config.yaml
n_head: 7
n_kv_head: 7
d_mlp: 1792
activation: "gelu"
rope_base: 31900.0
attn_scale: 0.125
init: "normal"
init_std_qkv: 0.0211
lr: 0.00149
lr_mult_o: 1.4
beta2: 0.99
grad_clip: 0.5
final_lr_fraction: 0.02
batch_tokens: 65536
steps: 9585
Each number is 128 + 32 x the weight over its row's rms, rounded and kept within 0 to 255. Layers, rows and columns count from 0. Numbers have three digits each. The size before them is the row's rms in percent of the matrix's.

# up: layer 2 MLP up, 1792x448, rms 0.0554, rows 893-992, columns 384-447
# down: layer 2 MLP down (transposed), 1792x448, rms 0.087, rows 893-992, columns 384-447
up893 099:168145101121124152128101117128181203103128091100092146164127079125144110094137143147150159100117182038108081125131156180143142091158124140186154183130117157049155134150138156112147140131107123
down893 092:094063177129120079150148121106086051137125152146138092077133165128110146180110091078126139148135106202156139148148112107089116177096109122097106076129160093162111105123097106126127101143111137
up894 103:102131178081118150121129063174120188064106086180169133098098076099095148163105130095128091186112136170066109154151170117184110166147148115161113128185137146175160126129128130076119172153088042
down894 098:127117075151139131129111187070132100189147161053065101158187156172102126061115141170131161103117148099173116083116097159051120092112133102096159172107102124085124165086124144189122063107144209
up895 097:134095117099152159100117104128091120113132168099097155092166155086161112129086185100106191151105189128160140108144080101145114109152111123121111118148118133154099113146085109154137160167119195
down895 096:108155142150068101146131132143125169131077064178125136177069110163087149138173090136136057095132112141090127164136155216128118144121123139113098156113147131095171140116148132095126114094151050
up896 111:166178124105148167156029117120100154121156157130162130118143104171194007101115129140105193114092121128084104149154195104156150102138067112128091136150116157120176136194155145120121145181152123
down896 108:098076148169123128109237133133144101131139081097094138160108174081066228162143147136157102153196127128167140114115088156119110168112153123130162117119147117135104116078090113138137102072120136
up897 099:100125115212108118104125097152129142138174172141108133120152117141118004037101139147141147110095119113101172142108200061086071158144146145147158151137146116078115060118165118111132154163165203
down897 095:155089154057155136145119166109156151144090090132149144137105142101136255201126140123078141124144128149122108089190088158153185107091118115095121106136130157166132189132088111142124108104099049
up898 102:089050135094108179101116160084153120149148142107097118099092139101140141145147191140104166150137106061126099092107085165113155122103147123093126185086042147117116176106076180160097173024147124
down898 099:143223148116112137161184130178138141109101121126141164147190092109150105130097051145130066089152098175106150145111142067159131120102146120126149091151175122101169088126178114057142121147113138
up899 097:162154110125174138144173077167057122095136072043120119116163071110142141127125100099214113108159135143125087181148189066125109133160135092105158107073153169178094152159093165097124135101184180
down899 098:134067150142119133081088151077189114223119145158154120133057165154119155140128110119061094136072120099138166047091026198126121100102112141127133115143103108093158142078137137147125156120118125
up900 098:198144168125140128144097144050112151148131141049121123148168187113124112138159133187121109122134169164106140143177044098123150120117152099124133069073103143124115111110060076091123088120099096
down900 102:114051116158170153140177108122166137111140152109150120137165127159130121167038115117124136170069095089103053176133146130152129114066095156135076157083129117155173176140112083148118146122197101
up901 094:131042125115117129141132131088120171099161124039142120137212091116126113189139127080118146120117165091144126108090133045081144108157182115089110126092099138173149111126116147191117102163125115
down901 097:179185160144165122126174157119170169126093117207123129123069134103170137059131139127142112150124075125096144109103135195172093188057093142151128131182178108074106122150146132079160120071131131
up902 107:080137108035121114116139115125115135114139131173087204149138112096124152080123099122145105193115191142101116185213155091141089105089063086124093116123145117086161132141103120146159128133108169
down902 113:177145101137113171158129148170085113139121077141149063149081116116121138163120156114074126115069081144053106124113074137110136143161133139146168186173108153167139145123081160155139113156133070
up903 101:155102117130068135186082137150141145164080140118077110186187058117126105116148115159156114100112174143145106152136060147150087099208196112118138102130092134195161171123079131127133129084162122
down903 097:148143161128189135099144127142119100094085105098140160099087171149160105148116150101110145136145109151144081136105172076090158175041082184135099143110129144052093129125130101128124125165135124
up904 094:156129119127111097084101125131238136123026102133057145169086138127114104127095148135161157164110169066063106117131111190110092125153071128197121152110100115118118103103129122114146131093114162
down904 095:191150162127219157147141115075100064138226196105162138171131087136090147144095138117138113179133120125138177117139047074107191070132152131119123144149099118169180116137164104143191070142127132
up905 100:128110122118160154084162117129086126173144091149108118107150100125234142094109118122155189105097138140155182123124122157078091074137120154114101164056114085139117184142147081074051135142115125
down905 103:150195096155091119114103132172139137096143154112146178151157174136070051165117163183119102131095148106142066153127127076080183081123160119167185149166130133169087124096078148173116166118157116
up906 097:120078099123102139114098111130147090151090115118079142159107135085106138140078106145075132151095143186109083133119153103134123086114130121135164117093146158102134128152107109137122176118066088
down906 100:100189134160158136155143128153128158089130131139178125142104114115154119117172159130163144112150110071154158127103130157128151179110096139131104124154088086164104154131133153082156095149161190
up907 103:115136112040166164138097069142118120130189050168110106107143102116093131118196089119153131089104139129120116174118087187084082126127112144152120121139144129154085148166076102131093194172110096
down907 105:181105109154103055128111153096137141144080153122130140126079167139167107131050136149140157169124138153113130106147163057173184098174137112082116055102121168129176084107165115131165084088097151
up908 112:140088129182143094139096153132129140111190075094112151133126097133149161142082141163093173128153155102116114216109129081101156164131162112133142134142125113139056119082151121135136137050125162
down908 118:126141146133144146128159133127111117106083134150151105113142181165109108076148127156160078167078120130108151029137123175147071083124096118131159116138136154114158112147089134122132126203161093
up909 094:138165131080047125199117142133142114123075150112114149153133234119124114085123149160121174092113090133179106118145071115123132108191140127081157178105120161119151139093155086079145106148159124
down909 091:121074125176219135064149103098128131149166110089137129116110042129118152149136116098130100143167116130088140126146143171126154127059097148161120124115161116134110129148118123223105149077098077
up910 097:114163193155119133152112162149155179102131116134137129051170153125094184132126094144131096099098124117078101153112134106090083121090084082145152111137158207129164121158155134104130104117121106
down910 102:102079071111169132132098057113127105130128100159121190191090118091097042151095191106138157176104112053130160094089112109082124122167145180111112141130104092113069141119109152139115154184085132
up911 100:175168102123152088113140141168076162112170136126087168122134103097109127106109104150121120133135095113138145126120113172144108121138121136110178070132166101090092131099090119115200181152089158
down911 094:091081171090114162150118121112125108129076128106151070137080140154142139111099138134118136141105182137115171111137163133115151111112100136139091162138081127109131095118108129132104103092186088
up912 096:098084144149110144118161142089134128109108095158115143127175092080069177124097046091144136117104195157135137134128068119101160121162124120142108100081074153123102132098149113157153120139086144
down912 092:166187129122145106139127120141140127142163131093135110163068181188184082114173178181122136099156063116145132140117183162146063138079184129098146142163182083141107126115122137105115143103161107
up913 099:094081103111127145128126173118109103171169129150096065197150091111093105119137084116116127154118171152137178097103142129101142098152102113165114176062101146116151110117134102154120127109182173
down913 092:144161123160107133112187128166159180046095109061148158062119173130187144147103165178143096103095131110145055129103136141165096153105183127066176065157166107141108136123111118108102125142126126
up914 104:147099144134196128141141108149173090072109135077134165151118140151165101147096077131127146118097108056061127183134141086081143101096111143043140104123167101079138159098138144132154106146126161
down914 109:156180116162092104125104167137063161142105091119129094115114122074144170128164178107164141146134216142132159161125130178145113108139121099204103102120095159119158076161106111142127158112121175
up915 102:139130143032131123133151132161137141132135152130133128148109104088079169146122121142096187115111202105098169095126147123129108103159088135184179121079093125133109124148134077114147106157130100
down915 092:147136113188113158140082121134096113100142089116140122132132155147159113130120144125151035160128079139157086176136106160165157143072147096101100125161186106147147108147123139110100145109098143
up916 104:183176102117156137135108069122129159132152146166091107115129170086112116095068148130120147137128146102074122167143097139135117122146091097117174133073144121154132091154112111098104166140095152
down916 100:123092116149110126140096142161146090127093099086173169109099106155178092147161095086113114094136116158149088136142146133121154086131186156126109192149121164080087155176125158163127091131166104
up917 100:242148181155157132136096089157140053111129131146124131125116138175140108142093092084136161125073090169092160119153107139081121162133103187182149097165133120134138144104097150125083214155158108
down917 102:027122135103102085119130197117137167108135071080103118146109147089156185119126151154127113132121123124125125109125102153145098106130145086080086161098107104120113147136171108135161104150105122
up918 102:096169161122127056148138127152178073111074130136133144098088105158110204137148052103100144125136151110090123123116118124108070167145137161208103085129147126133162182105122151160137137156133163
down918 102:167099092151150226137148159133106186111140159113062088154164169071118059131110173116180130152098098151155132131133137124139107122103071105068119146131127168122131089079083117048112092141091151
up919 103:170144123166122105102149159142136082036057121170093173093051145172123157105114102141140125134083125127086119161141129104109042181085114128155070118164088165106087076098129064121023133096098139
down919 103:129118177102148143153101149171125163168168179074167102219197122095146122157159135109094156129164148120140126100143132151096239062223170076065141128088142107132181163149134127134151103154159158
up920 097:137116044136168178135128165169129119180140116093074082124132138126172120101118151132195160166100093122150195142110097094200060108144076156080120145127100106114125142121096170116156146095111076
down920 100:157131219134076097139177120103090142091103104125157159139150140082098131172112103122076094113147157150107078121106129113107140076125169119132168107102150138162151106096127129089122122122131183
up921 099:136137133155123117150087110199107075183175110092121183152139112065081132106121093136085115159133117163136072180170110078181209053121143160145139111114161110123087162103104182125124120159121140
down921 102:111124182107122145087125131084163181102093115169088103128107155158189097129130131084161143098163136121122160081117101201075114207157137105101118148154084148122137140142108086093147166128134102
up922 100:125096100109149168086108103244122105106032114097165140099090141097097184127132092115128171162118131048122183173068121121139161111112143122076155144175118135123171100131108110107113169133183128
down922 103:187124156124117101175085149114110151114190103154095091164102107153116078113106156172093119127101165139143084086131125106143102097161144134104097153116122180121094149132134137198193154122151091
up923 100:065044105077084143078111150093092146118072100158167184124201154108147162102108144118083070126138167104161123087157130154131160102076151089115150148135088116085120171106096123138174141131131114
down923 098:169203160144150118107141107181159065130099165128108096086089092084144112131174079136164171164117077185117135152118133120132108092201131148163183092139192136140092115137181126082096119118068146
up924 093:177180154096092140188090158169128100094133112165146174173136163120139106135105076165121174127133139087170159158061109156105184152102080123129121086101129171099087125118084120100140156087121117
down924 094:091102146141174204081136114051115187145100117082118125129108126095132143131095132149134117126133127122093110116182142062114091096119177095066199144193109092108134140109123092145055127161203133
up925 093:102045119142130167177092144097113167065094171120141207119083215137124117135063137086101091145101080124101124109145148078111098154123113112088088134125114226153160134139077154119164158072143127
down925 094:160194119100099139119092154195183094212113150124149101111176050162161089153198124121093149121138149148161102116156154158142173083130100086111147111106157049119136109203166133136124113159124099
up926 097:142121146109089187134129151151108136100139150139110141102145059135145149112124056156141229139094122111122121186065100072109094103109111116066143113091139120130135130125184128079130112156070121
down926 100:099101081130159158131170122097143127113101095111143131172108161119122117198120191091126107085138143143131131133168170127111144150148145167182116124110169203133094120156104106165097197096161123
up927 100:086127165193110134094136132098160128123115128129083158146161115121184090159121109103142090132092179119108116130097137199113108118059135064127122112074127143103174152092145157083135163147137129
down927 104:129188069089149094160108108158111171091110157126135102112118145150072171152125179132095126161093137156132222143180158101078131111215166183107110118165156136167127163184125113106120077140124107
up928 107:135120137085111151093140119162118100122127113139121157126168100085142110110111122094112139133093138126092124142126130222088161150076160122149134183184117131120141163128079156150167241139117132
down928 110:097132122110144120140107146127101133118146179110129123137134112102139150116113139055109197123157179101157189112108110091176134127138110116095090092126125115123190069135168067114113088115103150
up929 094:129144116045112174133048160145145145164098140079157113151106142106143096139139097148168107107134148087152158126125124115142124109075103168136120174119124147114164097163089074053125131146096140
down929 094:123139155186148093122162076105099133081124099165133175179100097128126159154134162144078138192158116145095110151188132109114118119147137130092144085122108091161105106060149188184132160109199107
up930 098:076158096104170123095079076112133171143155145071077161145123127122133093109166196163123192186101168115144138180131081172131101083142134162161089118126109120068128131098106066136122133123107197
down930 094:162124146152093111150150135117090104116133081211152107137133135149107145133089057134125058114145124137105126115124166099165164161108113112139183137156114180153129145111147184139143154131120088
up931 103:095137093129069139111155119166164183135157148130130156114121150098107161089110165127102110185132161135125159135172165135122165093116107098138179164169094145067131156150128142150151141105150078
down931 106:148174146092173164139088073076149091134097129091125103111126055136131105146115115118143137057131126145156082136189074164129097131128154171079175144082171152152164120158083148072130138146106121
up932 097:092147168091126140142132077157109104131154059190163122140136087099124152140148090146086133167126181112120107148111123116167124149096179125128150071219196124174173127174096098095220138175149076
down932 096:192129127174098141090125181113148113132111191060089125152147172195130109131074140133127125074116098138131143103124158120100137077158089110117099151105036118115124150114137142143076147083133182
up933 098:140149152167141171137093102179121117125161097122098094104122118115088106127154028139174171069122142155160179117153119134065159030114166124112123132092211109153114108137165095139094051125111150
down933 104:132096126086131133095109122116121145148093067140115120107118139162146111135131164163100086178140106090098077150141133145145070218119134123088119120119037127111128116128126125133122159098132126
up934 105:138114144149149129139133133166098144106136100124177111098120156125159141145121154148145165127156088092103106097141109098126183050108114144069172145169123104140143112119085117098135116170161147
down934 105:167081133071088166083165114126135107160091114165106064147097066147102156129153124147163120194139113156101110112106183131151133198153139121184114123116127106164111166128166118102110179070076090
up935 110:188125201108113112116139071138199088121103136147127162153089142174112167134103088139169133128134098152122101153231099120128155148149118172111126112127192144119145083167111097125150141090096093
down935 099:064149043154124162182098178152078163133113123078115112135146103120134102100146183139066116128109164088135141094085144132100115115094122069143134159140071107157120166091121137132144141136145161
up936 097:123082139175133150147141168099163162112087084109139116101154123120175080113150167184108100121077164150169112139151125113103160091136171112101096142102132130176160168126101110143140172128142137
down936 095:160145107120133100130148112161074137124153121150136145144071149194121143157128173116147123176166088091093154123085129103110096155144102149123132149128153076086132130111134101059119051127155109
up937 098:122162118130086180095131145122145124124138053102182160135140120095143135175154083129081032111081106118071083218129152131158102049062109140050147057144127164140201157117052143102134145156058145
down937 100:177086116111102144184133158156098172131078186149068076158075138083060165055141117129111195127092088150160162015087146104082110157152154149165106135139146193087108137117134139177120088075234150
up938 102:169176167098159116164019104110118182120158155121141144128138138153221033108116140143108173076082133157095125127177184124144146105107072116117098100155185144105148123189169136145125143162144104
down938 098:121073092157130148119213159132127080123126103109126117143096136102050208146144138138151120173173111087172125142104080121127083161150152145128154139089080119165111126055085116116135118091117116
up939 104:168107117195111152120105119116119096141146103150060178192163037160139146152061102116108187101124119132054140162175184203076100140132106152126106144204152083082091114131094113110070132126110088
down939 101:121187130031131084147145133121131134132125155099205117111095174143115119081200138120140102129159106123168126131123110071184137089162140101128115097069135181140152126127150120174125118096111106
up940 102:140105110096217135117131144160121108134144154138095142173142120193105202143108095133101176109137113050059052157140140131154098114199074141133154124137117105087091148120059120132106188055119184
down940 105:120164162137112095111089136089152140142104118169178097130108139095186074169096136107127073124170114170196167133113123149131165131086140142169106097123161157132138125133177144108172075171112092
up941 094:103106121071105190153125071126163167176158120124117135128118122040082148153134127075126161151129137162118115171200128127155077125130176146109142130077145112126135062131079155188116154082146038
down941 094:179172147140159116113112173172130141065114158102142101127066114209170160179104113138102134091120096119112104104089157108148205141095113120098102107155131126144144171132169128098094163146129176
up942 101:111170124118115133085098119168128100121016098117138159124061119106153120150102168148135132137113149131062148113112094106150113175196126140133161148115132142160139139141134141094140178116112065
down942 099:107092089134144104130144136083151165075204130117098125146160143149103158075132068139155137114139084088183096154147163145113144100106150113147091087161118104072131114140125118117114097095137139
up943 108:134152124097123109113078125183145093137106136084180086174137073094202142157088073159146130153090103155114114130149167112158109093131090101098125091120090120117143111124062166087154154114055178
down943 110:114125107110120138164204170117089141122150108196027177113107171170108129102105135078091147121098148126118139144122122122128113113121147183177162140162145096116113129140115129199160095099202098
up944 101:156171119067167158115146152175115094136087121150144118174071065151133131101109115149147172137084182058094072152128159090106143065070109118163098107121077141078124124094142148110139159096102203
down944 104:093091216146119103133102140119129127095140148123092085118119126123181139149089153132109106210162066192131123102133114172131106126185134100100145148111122128174125137150114091150114173129131104
up945 099:067148116162090083062146100129127094142128109252112187124056173101147186080123140121151106121108114096126165126118160160145057164137157105099078099137118171131126130069104123131157174115139125
down945 106:190102086112183153113108118155115150103146156055101084117163132128058087168080123129120158133138145163150101147109137088101201062111099149134148120121166118110134111122113160158116109110084167
up946 103:178153144106134162108103088188126146158080170124143149124059168143104110089138161190082120201075104150179123178134086172099131150131155095068167121148160163075152161163115123143128173094120081
down946 100:067148139089120121119146190098136098099181109121130134131146119065173136126103124060100081031112175083081113088072115091149142148129126179214098128108069137148156059094155151134146093138121206
up947 097:141122146162145094065165107142207131180155119131095146111104169163167106052103187144141091123119133137169160138108097154152137142065156107096165148139113128118138119132118125131170109150135158
down947 087:107142093135123180139080154146078118111095125126182121157133075123088123176130087117150167133164088103101055120133129122136083114176083171126117119095168087147105124137139134105120141100104090
up948 103:135158119141124113148078125197126092107115130123158084070078154149105140084078129135090185162104150118051093118079115087132196101152114141118109144119142114154168127101101151113112159119156073
down948 099:114126096152158154101176114094141139135147132122110226182178102144134103185150144139160086095099095129200118144203100197098067132103146107116132121120120173095089128112129120113142136125118134
up949 097:188134130169169089094166150117139059141065109147138218190134054148137146115152167177099131155107095134083107115137114116113133184142134118130078161067117091077105166072163114136142107141152146
down949 100:114139125076167150115115122106154135125212174103080094048119166124084110136113088102144136096151150116165101124140135108144104048117112165123158105167126168129110096159117111116162161113098124
up950 098:177108147158165233123136119132186080119118140073132108190126116146140144065089123182152105127099095127147111125125088127120127193122100120118104124158071130138114151160078108128138087096121169
down950 096:124157141089107026135134138146100158139140107183098139092112154079064099150128142101085207186135163095093103174113146129140100047133209140137167176059185107119172143092137114116172166152091137
up951 092:083118219148157118133126138125137171145189104132096075095153111142102104148127144167157178126062088084137129123103134141119084086142110092076159102106148166110144116112163091130066156137127157
down951 092:174114064153051127090099122145105125062088119137154190153131093116124168129143110064096165145135153147133137136119123113079138203097143127208091107174094111154161112111116177186164123128146141
up952 099:132121134129134124151132127138111160079155106132107113142103123145097112112157107108114143140084144075045079171070133051169111162098166110122178130112133126122100160158144142099128160094114123
down952 094:141155099139104168097146137135164097148109140137120136113156161124147101130103188124108139156126099169191187100178127197113102080155053116114107137162114138127112115127103142187153154151099172
up953 097:138133115215153052150126133143134138140068135092046192139091122104097114168095112151167174139140142122134111151123104178121110111145107154122169103101132074153121119115107096135104133080170121
down953 100:129136120031148148117164102158129140076133112130165088114170117083182114111169133111125133102094123134116112108156157133092165127113139109131136166175127179128130098139142106135111125191119147
up954 097:110086091089193122123124059188120103123092135048176091136106121061121128110098092151158117138112213163155168142118168176091092050152128151046174158129058138110126094127089103061061151136075047
down954 094:148191101153095133108160150077145115117147108159070178141148091209116133114147131080095171117158065077128036114141131048141142170105155091130091120125143128175113159100141113137163097144180195
up955 096:113152119103179194087101108154130117122111097087186167082101094089090188122090154118102157081107148066129133135133149077114076135095109138135113110109137124150121113110127133139069149118096161
down955 098:168114154164102089164147137136147132117111163039113128185105162157153089095118148143136095189111144123138102122128093198158145126206160110137125123127111129099156154135077123116131119134185077
up956 099:150143127145122136152155056097149154136193158107107142189156186122115111107122141139140132098108085115164100160164078166089174083158063088135123135082169139102173096144112134037144089150112049
down956 097:120193097085164121132132145180131109172128123090118129126114087091135132134134095056095174087125184106127121112118125168137110095094135116091103143143108106141094178139135119112139168122115118
up957 100:184196096103131155111142151128121059122188128202052163143082114153105118079108100156127168132115066090173069165168124126126123105126113115133162115163090152129151156160125123135145129098155119
down957 097:067058153146105114114118133156129184123050142095209111093184132073124119142094142106157114108165176143101174146133153096092142126144132142143114152094202101106079124135119093073113145146115172
up958 097:212162147144170134087136113108116112174182144108072097198101123110112131124073182150090119105094079150137099100137104194112106199105083128099115153151158103084168108150117123088135194122121167
down958 098:070122109106055097144116130176112160084061098164152138099171137174141147124128113141134105100119185082116109184145163126120124071215118152153190090132076166171105166071131154211129097101137144
up959 100:138070130066138196114137149225111155134152111141101079152094064103091121128158082104136115111090085182148095142112139124178158103146095051169106144161086161130124125095125138142110125083110132
down959 096:149162104170109051128117117073155123114079125114139202139161189119145144099096124170129090121115146100132189127156111141082073168114139175050154114069172119144136102130144092077153117174162101
up960 095:099103125134063073117177139100160116141150133145108124112186167126178094096162211170126117117103153135142075150107081072109129138103160134082125163047146106200163100131109117107071132139146119
down960 094:176196142113208156127107104127152126142137104082160163147081119090096142152107097129132155122129085140137140135165112201166136130165104092143147104152116170035082199146118155108170129171119108
up961 102:185176140106114128153145134132071147068209106088109149129117132164133093096127106113129183173090093022138129093110059106065086106110120145125054133062133215111127070113152143136082167123109070
down961 100:099091177158177140158121087132196091116096114093144082102067125113151189154127135120110104100149162215100095144172164136152167146170139134106174118168103072113117170136094088126159137129090133
up962 099:105187101137149118124132092144123130100088123144121160151095163080116121120117197140112138134100107140139116145095141148159133159111103156096176109076080159124109118124084133117193165109071098
down962 097:137105121102140150141105163158123116155189145139134120147129100200111085112124093098145140142147128103123153113134122083135130111129151131129097087187114185144117182161161144099088082170141151
up963 104:158163146069178163109085110168127050131141089088134152204155154158159054097126107135191206109078151125136114171137155062066122103156143111177130120143197219131123143139132102109127125169150131
down963 102:181093113149152142125102135136166180075131180124145161146101154142135136133108124154132155115113134100112149160129172121147089133090107113120077070105088044182136173188080185147096151045106172
up964 096:101148126088201122189131075128147098090125074109124156166129127188185116109121112131071189176132145110108140156145133133094119111099116138114129135123144131117113175117069044047085139120117094
down964 098:123124159141081087091097159115085174180090182167115119150097165091110161135123140127141093068151103126133136134113158130135199119177113168112134078102102079092097102159126202191175107153138136
up965 117:136120084095148161166144129133092153100131075095101142093095217086119152162078117116110150154051121094124113112101126119154094103121126093115167182117119118149165152111123157084043100138172115
down965 096:111125214178112107088095123114162095159127185141171133154177070175141098080177107159135103121201114181131139168172130131107144174099129151123121050147140127116132105116146099190188166124091125
up966 104:081147152163157125173086160158160119052135085080095137111134131155143152169088079107141122084109146126149118211112112128074095069155122170173120118165180129145144177102108121099077130157133157
down966 107:162127243142152109152152124186121139085147211108114142187102129136148033132136150101126146101109114092123158090118151107165149139087119122113132137152094072086154119161123113135099133163157153
up967 098:130139140165117097095116133143139136157067126073105134203118117153135132131065120133087102188098122062112111082147142131133054153139085128139166103092054204095155187115102145135138122074124159
down967 101:127122142072167168091136152130123124122152103165181091076157123128150123111150077138133086071159138166117149197137173127109163101089128102130108117117141092187168089143156126090143127205099135
up968 101:143142144161182153094145119146118152095139093079152113142186149125134111067121104169159148139142098124127143169129112102147148123194109136126128127058182116192158082113100126096114094148104167
down968 107:156143074128094107093106128112108130182107120157091134142141098136171103150115131089139092097136138140122108108117158126175154150055163113097187118124151146100069126156149136187119119112171056
up969 099:128186090123079164110101111150125160114089162059148099131155120101099088083117127130097163144135121090128091135177109115130153116112124082124115137080091107097172073153149075147130193147135133
down969 092:167151195138169145089147180091170153142148129102112137109117133090180091152097110140092099085163084143112100114124141119174136067064087198069092140067193093149087160158130173123116059126162114
up970 098:196176146133143125134115081168119203200146127099125181191125137099130088105037102171118105097120128148066129139146137145162071087126117115128121082114150177156106114092113067089137174175147078
down970 099:095096102072122085153125144082136065062102099107138064025099139153144133128179188122115166152099126133142161114134104133077127186134118140134139188139101087101125121150171145141088114104089129
up971 109:157121101114155105057120158173175123159152137120104153124122133091124128052146108126102112144116096152033127171123128182159180112116093146124182110186166134105092161161080138082183179133110189
down971 106:083121141109119191135133048084103109104111069131094123110120122163131081147087139107177124090132137130209140172118144038123131081145126158152141138089042153149154124132140116169112136125115104
up972 104:128112126244107109126109147137122118136101146041163150188092157128155132147117108160124103084125164122182101166111109115145121127106173118126166141074102111098134106115084119139068154128172091
down972 104:146133127063141140128112139128103154125091101208108145056141116107110112094129118113135141167097125177112141137129177114109129142146100149106086098169128177107126148135116090123116111131065121
up973 096:118192134147102144183142188129156160135112120099125134092119136146149150146167142166070155131150129135112111191147128136105078159138118115112154086101131122095137151090085131100147147112097137
down973 098:162071122109172112118158123143094076134180129110121146170139131120100092118107103106162136165092116097127122133115096097145151105100117169126155174139099140157156118182147120168139127143158100
up974 105:147115173127108128180149133149136176094119104173143159117131116117165171147083122093154159126148135113101183099131115077129141147089186110108131162122127148122137114131093089147158142079090112
down974 103:142106055095130125089106148157084072151141173093137137112103121164091108056141129161127072099112116154129071169133127155138099113147098176123166160133122120149149166173159167151101111175128166
up975 102:183119148065128068112181115132139158111052069159059103171094150127150137140072131108118124116043110220168081130120097138133045111169084154170137121094145101113140101150131119092124099161135129
down975 104:075117056186116147127098123130130099169187142111188151106166083099128075146148090139143142115176176071129140150107132125147151132096146121069164129124085207172128109117093115128116162077138096
up976 100:107160128155082195143158092109127169115149149105083129114112114100097156107054116115102116161097138127111112142124051119093039117094135108150159101113145190145166099098089099141116165129127117
down976 105:143122099106116188109115134145117100125109158122176138175057123102092181142135172100140188136139106173142146213168177150116188132081166154094164121167136127138130155136118138127136168144120170
up977 094:153133148163148127142164136078171088094131117090133150064168149119102189166124086172175124066091121118144142149100055141083107133067150096183121090050128118117114199110065171155114097151126101
down977 095:098085114113140153138084085192071135099075150171111133148091142095113066112105171158061103160155154159127129097150213117165104117156153142034171164131089216129137102094173092113152150041155188
up978 096:153129170170191083158164151125092154107101114045175142171131134120102115105111190095127111096110111119127167128078121095104142153157177107142152155093172076117148097158146148153116052073164046
down978 095:147131140095081164120073129118112108152152134227062085116128145105161128139084078150133176140086163136133104076163097170150125091083084085078132083127089160132126187120109088116107170169074157
up979 098:129218132086138139145086122151143150135174104096169140199168109177124112054143168147118143127080167102051063162147140144134173117174131095160119145141072108079181161144166124097148139068121189
down979 092:113080149161112133126128126123098100127100129163125128050098131086100151185109053129127118164159078148166173087097094101177113123057121207103128095129152142183071104088083157150137134195110080
up980 113:128111106139178123156129149135167156113125088092151168131103184127185092158142154116125130171145114041167115255138096174148143122147103133111156119167153102135127138100126138134168231162139090
down980 113:178145150121072164127135143152121152117110153158128085138183095095084173102086137149126160161067169153091129031103171084108148132070134122140108144098072169135156113165120132156075044103109175
up981 101:207192176157142189138064159106187121117117158060091120155102072122116144078105168145080196126102120056086145109146105135056164079118053144134116130144086145118147084138121106145115131092132121
down981 104:099114166068144178126137113093082106137184191124137142124133177118145065218096107093118137123111124138158121121120138104156121071178171113101145155139183079127089164152185149156127121117151106
up982 099:158105133089155161086119104186127130108125113181118100104193086126088124090159100130128115159101104101124093199126112114132130127084139096155138134114099220133148092125079145146121142152109128
down982 101:122163102146115091168150128162107135167124158117155161150072120098151139161100127113094175146112157149067152104166155077093150097180182116072099153167109028119089207131096116075151145139129114
up983 102:216139159125132155118160127121111165090081124097060123162135179131199147157111101170129133131093143151109115116144182146117121064106152115142123090145151122111147159105154119103108129123117159
down983 112:118143134116131104155106025162111115068150147182118142150155068122170065178082099119149169099112160097181124196139121129067117121143135170169123125122125165186155105158152205156080162168144111
up984 100:193097081125130096174147158130098113139199140090105103162116115142131115095132131168100190118087146078171078100081134145113107150143112117147100170175126109122105129118119161067054114125109089
down984 101:053094111088081181114119119121172140133061068133123162091186169131092135145096123151146059121147121226108162138146085138109149107122169131125146121094127162121140146111149085155147151131105146
up985 095:055133151100137079142104153192083061106104041106203139101125174128150155160128145103160135126100140183151112154116126192141093067164096104158153089158134172165124159124100123037176120152125144
down985 096:177130129140136198112161134117158157137140152095058110164116088196158122074116075132054128073108107125142104160157169089114101097131149110130098154089107115107102132069149150159111189133141107
up986 093:113134171178137164128142096180138149100163072084108173112151154116148085044112143121116158203044116113097122114171088144092141102108154159135152136148109146096125185124126134104099065120136156
down986 090:161163116126114103145096118103121108162108183138128094175114130116092127200161078135120081076197098131144146176091171115197088148158121110085120123098124105135117059125156156150156194123091100
up987 099:101105136148132166143127167101149092116156158179113128107174089159122103091109135166085120188078186095065184151090147150093058121161111121112146139154117157169139095152096156132083116146112179
down987 101:135142159102087142114124093164112172157089054101134128125075165109139222174152137121182124098127100160169087107189125126192172155096167132127122161113148097089113132147158064118152152172145092
up988 095:149141134133162158162054113157222136104086094158162110154129101108162093156119127165101150110127209055083133138139122128157119079136154132159131121195161104157198128136111124101083170212143112
down988 091:088135145164129140132206109125064131143184127102087140112117143098077168148123123121141112216084074161173101140100157134124098203116091134116137146118108152104097143086138153096149043067143149
up989 094:133118120160113166149150107120147151153141136076107121091088136151146133044129146169196185124122113148197114125239135173140101109105091134060089096106103140122109142110076107108131187114090074
down989 093:147151136097095123166131165109148128140148167153135106142160153064091156100167147128086075113144105050072138142119075127094170156175174143190141163118118081102145163131116082141133122108085137
up990 101:145104126151219089137126108152132109068116120075128127120117078193140132143116114147189170134079110118167158130130097074121150096139167159116114123106115205137180188097133128101106161153143203
down990 103:145095126119135107121147113100110123085163078158110150157156163100128145113095168121071115152161140116107103162116144146113075149131107116155124132141112071147124110148134149124086123072151097
up991 103:139163104095176166162138166142150137113157132120108120129091181127108121106036141107144112084049111087112115153109162103126083109176116087115222144096116116120143165098123120100082086153155128
down991 090:107097146153056102117140135128126131127089116154155165131144078121147110149216117130102145184188138185141142135161123151129177137057150179121053093160150169124134124163123111152147182121091133
up992 100:111201154119107099154106140175106110096132137072170133146140125152180135088129137165204159120137077127189151108121117141105149173173138116143150125163077123078117150095118098122124153119113092
down992 101:144020101126143170124121140127094205163123068208043065106102119081089133103105152157069096125120161100086124163105122108133097090093125132134147137119186139154115086124104187113136111135123178